config = dict(
    n_head=3,
    norm_eps=1e-06,
    init_std_o=0.0099,
    lr=0.00236,
    decay_shape='linear',
)
Each number is 500 + 25 x the weight over its row's rms, rounded and kept within 0 to 999. Layers, rows and columns count from 0. Numbers have three digits each. The size before them is the row's rms in percent of the matrix's.

# layer 2 MLP gate, 320x128, rms 0.0761, rows 130-193, columns 32-63
143:456483511509520481487503563505517491485481484453533501476465477497521497513521515503517492501500
033:462469522499487497487496507488484481500481518519487516485490517551513517505481478541550479467495
040:483505508465508469533503475496517518526487504498519494530503509513485506530497522508503519558498
103:519479532482549481470516504491493499477489510508515537476469498506518567479511533521534513454499
101:497515555486490519523533515504516527502478495459480525538492481507511513472486506544503530474474
059:481501510527532452486523506472517523501473523531471480511491515513504502456507456533472487458488
022:486492530502468468548519469518487468531485487501490492454495482531484496460488516491514514492523
084:509540508505462486500535486500495514517499505521532526497482509456520510501534458547499518502549
030:561471574518511512498532493488488517515504498487497466454491503509529483461490499460508495503541
024:496499510524522468479480497536494524501512524520477485578511499493530488461489488465505526509474
091:486511517489474522498486530502512479495485479459516527510494487506502520507515524510494512478498
096:503526505512517489454515512498504483468478500518495522519484519477542538453529502485512509465474
019:530533512511491482477511518475482522475488525492520514593498482465504493491521499514483496466485
137:498473459526495493494520511539472526505536488509493487480496488536484515481491521510519479551510
108:539508544522547475457505516526509508491513531504449521509513498494530515456541494522528521477502
109:529464474520475496500547503520516512506464516502433527490519471510494485533471502462559521519527
020:505480492492501521506481518568519543495524502495531502338524479484513480543509540467485536485487
111:510454521462456467508484511538543537491468487482541497522495474500456475478513503480488518521520
078:530505514541541482470534518516480547499513518524465487543482524484528512466525462524503514505499
118:485527485451464521508465502505507458540488469465507562497509543470555518503477513513478470502511
173:498487528497526487470502519514514508466487488464486511521468478526522518510497566493519516492516
030:522480507506458484465533477497513521515488515487493565541481493547493454501483544520542495473467
020:507517486476501538524508493509504510470523487511508516577508509509481470543497554502497469515549
107:489517510474522507511482518497480490500467485472475510544481501567511475482504517537519530523530
127:518496479455481511499461518484508490489512471450535517507481489521481507497548513521474526481499
075:518506522477475513531481492449503510504490463450509497514492479515537528463514513487517507460467
123:519553514509525517510524512535502461504527497510468489481512504463483464521498501545475499515445
124:519513518501490531499492503501529466465503493481521514489488490489515519475514476497477502466520
136:513451504500481496451519488488478529459501525518500499480501478509497525471513484536521511498530
016:450462454506485498535501531511540493513537477514492516473521472525492492488496508470501580526490
120:528500497527488485503486465505474480475478559537484500491541519513499534504551490515526478462519
021:581498471515495526566496510529542534466562512510486497428511516474493505539485491476474510528494
035:515513505504520456501507508499513523495472507543464510486483515548507509495486488543512547545482
021:480489527521520525461525530514494517501508516516482530446504497513531482503475485496500518519504
025:472520492468503466501476504543505487513461472495524504642500524489514525553515502494516507525510
130:551487484507478489524535511533434501497532551528523516486515497496495469451490478494498490496490
030:487475537505526487457499514534510511509485509499506536487502461478507478488474528478490499500467
126:502470450478513522519489455496508500493492532537545504497505492490480520487526509520498559470506
121:531491501454464505517515501555508533515469508487499522519473476522502486444542495476497539511526
020:484472493499496490516510505531494509486523502525505519544517491510509474484511515499493499517505
076:437508466455478494502508448494509526539542462505501469508491515485482469505499495488450509537484
110:500486501482506525502491528508489513520429464486519529451487454488542518510545479520506506452530
108:515503436536504493527488457520479504481523488512504499497512490475515493476527489504508504507506
075:515503507505523545526508530484481467468514475470485493450484497521470491505521533520489482489514
032:496493493479540505483505486472485532496500507513487481501468503515519511536503488485535496502477
091:468500512475490539485484509493494471480458500460527523501472496483512520534548507503510491444525
016:489522500512487556492475512504558515510501510489516505454506488486541509511522531427488521493468
039:477513445501474548545474482482503486524492468483529495458507491499464507561518506502500486521506
209:479477519541512555528530537538531535468473500536502515507475476469503540509513467516541506543480
085:470518464452479486482490478469536474482530466473492494508510485496458538520511521549484445528524
109:507458477463515523514506456520501492510467457485466520491485500486476474526531482515467502476526
019:506482576565539481482492509522490466488515512522488486450499498547526510493525470531506495495508
111:515499491486491501502501464541533531472512511566474483535487499497491502453510512485514529492547
028:502506510488487523503530475533501489482516505523489476452469510482510459475473540493472459512482
099:477540515481488485530490453442496471491518511504488469505510494478491510526487520472487522531570
107:467517480459497550508497507482526453501492480456501491539493494475528513504522510529507492481492
147:497488478481470512523472521466532470489501474462529529524501490494458510530505530488515504511492
104:502489495527511462538504479480506515523495488502519496537482515513502531484540495485484525499553
038:504491483470510515502542480478524466478499499507513539467508520531495467513457486512499481483491
085:531473511501501502445501542482490529485469508533501511461456500510518509484460501529522521507484
076:495517510528499491498502513503479552473454497498520511507480501486505500488530431487477483493532
021:473542466488492528504469503512548529487522501487522494429503499482499508490499529495479525462491
025:507492469507513485521510510489458465517521496495477512613480498505470484541503501550471473495468
126:522478446479471521508453517479487491480492471469542523497501467507454483543485548492519517536481
# layer 2 MLP up, 320x128, rms 0.0727, rows 130-193, columns 32-63
139:502496501476481510474500455517465516473526461561499494507473550533464506500479503483492487499513
032:558533524494531481478512510500514515473503511508475487517493497504558505476513483541523514489519
040:473474491478487528448489471494508500511491501515503514452504495496506497510480498479493495535483
107:441489469495492520526467483498521510498510517553494493473531484505497478478488480504506503484522
107:467500558465532454492487478505486483488501507512507492452467549525523472480515469522496488484526
061:506485523497530504445492472513493506479492508506508494506478535477509504528540517514507509457521
026:519482516523490499500529477518506443513492510537502514406479530502510511500463495475510482482518
084:467512476471500537528483489475521455506516460443519485554519488495477485529486517496474486503477
039:475496492489498516539497487508509491523499511489517492446519506518485473513434502507493501524485
026:492480508508506493481487494513517482538473499490507485490495487493503528521507487541527497540525
099:477487522503467522492494524478507519535507490510530486440468482514517493487481499539493464477449
096:506479513490502465462531513502478503519484518560481483470493514533501520494434491522529501508512
022:456520476505510527502488509514511479498519505513502504441473491499498505509481500475511487556488
127:493498537501538481460487487505490500454452505532494493504479517530517502526540473561456528458522
111:494492515492479507530490525509484552500465501495526512472466518511512514538480433504511504498464
101:533527510507495501494554531535527497459496529495470503502459477501527493512485516490500496499519
021:479493492512480515515484516481525486517500495475519517436507500481493491510488475478511487495476
106:511500480560524516527502478467476489487513500498432499492490523505504515563526472496481530463495
086:496470488501493478485534488513481473531480505533494541503493486482484507517493494500555517483481
122:509476527502489519503468557481496521521480499485491519478526497487539516473484494526501501458532
165:493495512481456519519480479492493510487492494535514524523534507461507479518472427486547495513503
033:481517446497470542554493490435500484517498480492515492437506516503481479538494517490516489501507
019:504489490498432514558496500485494514532508520504512500438506488528497479507461486531522489503474
098:511532511457518496475506534456508498511447504443496526510471491545517459489472521508445494530480
130:513505506464532455487510510481546496507523470518498512518460529531533531488508492512518540464541
082:490480538483516505486503532470497502504475498505499483456516489509511512458510523488505504488498
122:502484527462517484468497494512527529454503510545522458512468501540518494484518486516470467469529
133:517480455492520542498497500510510494527503476453549513475523499478451488550495524468491529505477
136:468488490474480503519524509534522507470521510565504495490517507523511497485501482490531515487516
018:472509505493492539517489486514526442510516507525494488525508503514508508506495465538518508507496
120:543535545507496495483491480491500431506473509514484452474560506488497513510509475493479438458510
024:483532461489514506508484506509476479497487488475507498549523478531497524464500508494508505483486
040:466477450482488471541497486471498476496502490487497481508513476517477477543478493509484516541449
023:488470506501487506533499508482502470512454517501498526396497508534508494533459502497520515516475
025:493478505519492522524520490546466468503486496484500507365516512512496512477474501458521492527488
130:522520511484498483519506505518492485505560488491536497521522504478474466490477560484496492519506
032:450486476470482502478487487483466532494502487490516523477503493479477502517497503478514501473487
122:506505524528451489479510535489461521489490473484458523490516510542510528508487473496534478520513
100:458489457521505517487485509473508535469548518501502492514522513491480523563470478524518529489490
019:476470512507495524507490501504542465519492495493519503401488500495505493513517506487501498491495
068:517534504525477556480526540503537524468491511489494508513485498467536524505531521569477481480496
122:506509468529516536476517479479479458487534518502533480552537483522464472496458556470517492518488
103:527471500525513499515513509505513553486523540544480486481556498488506516477514491520486533464501
078:506522559482525473476512478525493538514490512500463516447478518518505530531529465526501513464537
037:507498516490512516506507493477461501508498503505491501443479491523477478497452516522502501519490
090:543491473502511514501501561518535498485518523502519466509490482494494478496552509520510488464422
021:507490499484477497492523482511492455507469515491512535330516513503498454522440527526510481486511
044:509484512467474468463526488485494459502491503493525519516521495483502489514483551515524491520466
202:474496487543494541545523516506505517550525522512503489491573444451494493503496482472496501524468
094:540501541546482499537486544504461546518473509496482568440497466495536488490487525497513488510481
093:508498506448524514511499488505529521523511464473494516483503505495499442535519488494496453524498
022:502517490507488485500540506463489488513490506503493524469507473525501468490456488491464490474481
116:458456483510514469500497497492439480498529489531501526449508520513496505514523443509516503486498
028:479483509509481531543495512498489458502490482475499531381510481496465472519491521481493481476476
093:531492485505531452486532507545471536497500546547474470512497496517514477486519511488498496534502
111:520485482505512508516462514498480477505500510505495506463506527540492457506489490557512486506514
161:522470428463481512521480507506518473484521465471515517509501477515458493530493523489503498529496
094:536493500483455537452500505495488546491518527511452520515497491491464507519495511547522498534469
039:505499521478525463471510496502510504487519505529489476579503507511494445465455485497502488535495
087:449499477494487514531520463502504495525538493546503476510516485523470484508493516447497495517483
073:532503516524550465448500517510489535471516527514476508520488472492526517461541481521483537487492
025:473502464476523499523499468509504522510524482520527519604514504506474479463483478491512522484493
027:529482521532517480442523491519426510494485514518501522577477486509524493488534498512471544500520
132:500490439483477541529465490526509438502515483464545508513529478483474491514445542471504481515476
# layer 2 MLP down (transposed), 320x128, rms 0.069, rows 130-193, columns 32-63
147:472484522478498505474508507540491533488490485455545524487479490471495541468485540471513507526500
023:518497485512511517526513542510504485497559454512502516512499446510493510527504522514525532489482
031:473520493496527524530511541509540503519473529535486531516459453560496505505491514490503471537470
108:501502498472541509488481488503517527486509500514519491486549471517456496478479513504516470469509
110:510516516496510471500541493505486482494526461498507474550501524503454493518514500523488509485502
060:505493493463509518550501521489471548504498454447507499513503501496501464490522469475485512484474
020:492482485477470474440489500487544486513485527533494512479508507495542527496499472488483490529513
084:427517479542568481517479457504507507492461538519473506518501544483485493496473441504473495450488
028:491516510528514516518470508530464476498511472486492507472530485472447503506520493482559555524485
016:487508532476516494527467477484483528504493538464495501488499484519437488503492527445507486508506
101:494517508453504510516524509487552495470484471534482496479454499453522523492531467492520522498470
097:566465490471469507487484479462502514521502505465509505546495505487529519526487502508464503473500
018:487507485489468519534486510518473571511536484466502521474486504531510496491512457517515465491552
134:522461471499550472489512505501480487480473498540514488479459510537515513481497513537483522507521
109:491491513509477477518513502500479479442515497493535504518531518486542504476524515505511537493447
099:499548530524524540484494513468501497471538510533494483494471479507464483468515520517430503464492
014:533506539489469495468510447466526498516486502489502449503524477479474509512510502489490475477505
108:532451468510513478513489488515477508458482480484508490479494499501548496536521487504477556501501
081:555464505470529532498498514499518513550531481487517508530467483502520512460537523503495570485476
125:482510462494460507514496448507480491525507476473496511482476547473486477529512506505463519516504
159:509496476488455508516492504519530484475463464498519518479480521483458526530490473495540493460491
027:455501452480520492555536512510472467503525453513516527485523499484510528502475529500510484455529
016:509512468492487509513478470485520471476480496521494442475499551443493558474519484471481508529463
104:494506481489545531469517525488467492489467521463507486506460532483509515546489555502471521502456
125:489507515495500460453497504500475532508495486549448496507482501484542544534489467494525506508511
077:490517504505492537521512489501523542499497456503493505479460485542523489468532522478542513525503
133:525504456509447496507530495507452490536470463443488511518517486474480514513470495481517536508518
137:473510475491487519500499468500496474463514516455516513512477479473516496478492507501496499506494
144:477497501487490516496508520503512503462521515595520487514522503529484492495514484502528509494512
012:514479514500497470458516524495524502506465471498493492532505493479487506524459530536524512489469
115:511506540515525511474481492511526457534481465476478483485545514458530480506489488445490448495511
018:477493528485526510466502489506484466526459493530498499500497467569465516515509451536500496546484
035:492494469512525505490512499498533524459509528520509520479511482521515500470482516531536499498475
017:528507502490530464483504460499501476479444537482513540503471520531466485526497475477509473508522
019:443453515472492530491510460519496462487490509506515495542473523468518527477498520538515501510534
131:470519553499491499532471514435521496548489425480482492509477514513508485516510503522506503498499
025:480513502482469524509522474474519532502479509473524470530486517516496465502495469535515469501507
132:514469450493476502474508518495434506485513481509504518517517500522481512497518484531472545508517
104:527505477453443502493475482505508530510543574471530489548493482498466511498507495527501564521505
013:474495533470499482467490500491524494525517464473469524505482526510529474470510490472473492516463
066:471512465471482494529533472502484548491522488498537499459519524518521521505520534532452548515505
108:508463479552490527476487497514484469490517513461527507504529519467527534513444581486489487467509
104:525449491482512497501495448500442524466553521527550504492546502490452536466513502507492499486509
072:493513469493513525475502500533499536483512489483509499502521512513585518556519451529489487454501
030:522511451492529502488532487509499523481475509516476465477517497492473506509488472496497421493547
088:496504498508490487496504516488547523488512515528488498480477470490495486432509489485539497530470
014:482538491472493443543535531487527468451555476493503533547507472493461528506463485499523529468499
035:467483509515510483493531523459487473460491501527490497475510521465521523538449493490532484512492
196:496503523519524464490457519511493485572474508503470481474517476487471483487458502475487490494497
085:501493467479499522504542479474512512496509481462495472538499481500427543515486497506524468506510
092:518511520502498504476496553497556496503524542495543506502496512529465489518493495475518464541460
017:538453495516507517492483496470486445524471472485535512456545466503520507484501486502497527513504
109:482496477474506480517468481503450503518527466545458496507487515505439514511557497495532547502515
020:490537472523493550509499498512510531474506488490489511491487421487470433470506517498520496534517
098:490508503485444490467529507489510476496521472504539507468469504433483517508498465461505490539546
111:506479516486487544475502499496491454519517444477516487535482553505517520549514518500515475475517
144:474504517477492539483469546466465500515518461443540527506523470521519472479491512488498495565496
095:532488488490465473480459485504444522505511509540464490502480468501409525486511481562489507526505
033:540478504471500573511453482500493510503512486477513480524517515548471503460550498515513493505500
084:487527490499566512504513490498477532515536499529502503472504482533446482474491481525491464494464
068:470506514523528465506533516497467507436489490520538533498518491494518479518556493545510519512496
016:469496510500475461500478479524493512480504476488475539525499505536498515541499500464509457477501
021:469478522502485466487468477515460519519479554490469521493479502483570544471521545474473504451470
131:479493497481477530506493506507464446518508527465528504540551458477507494460478509481500475517513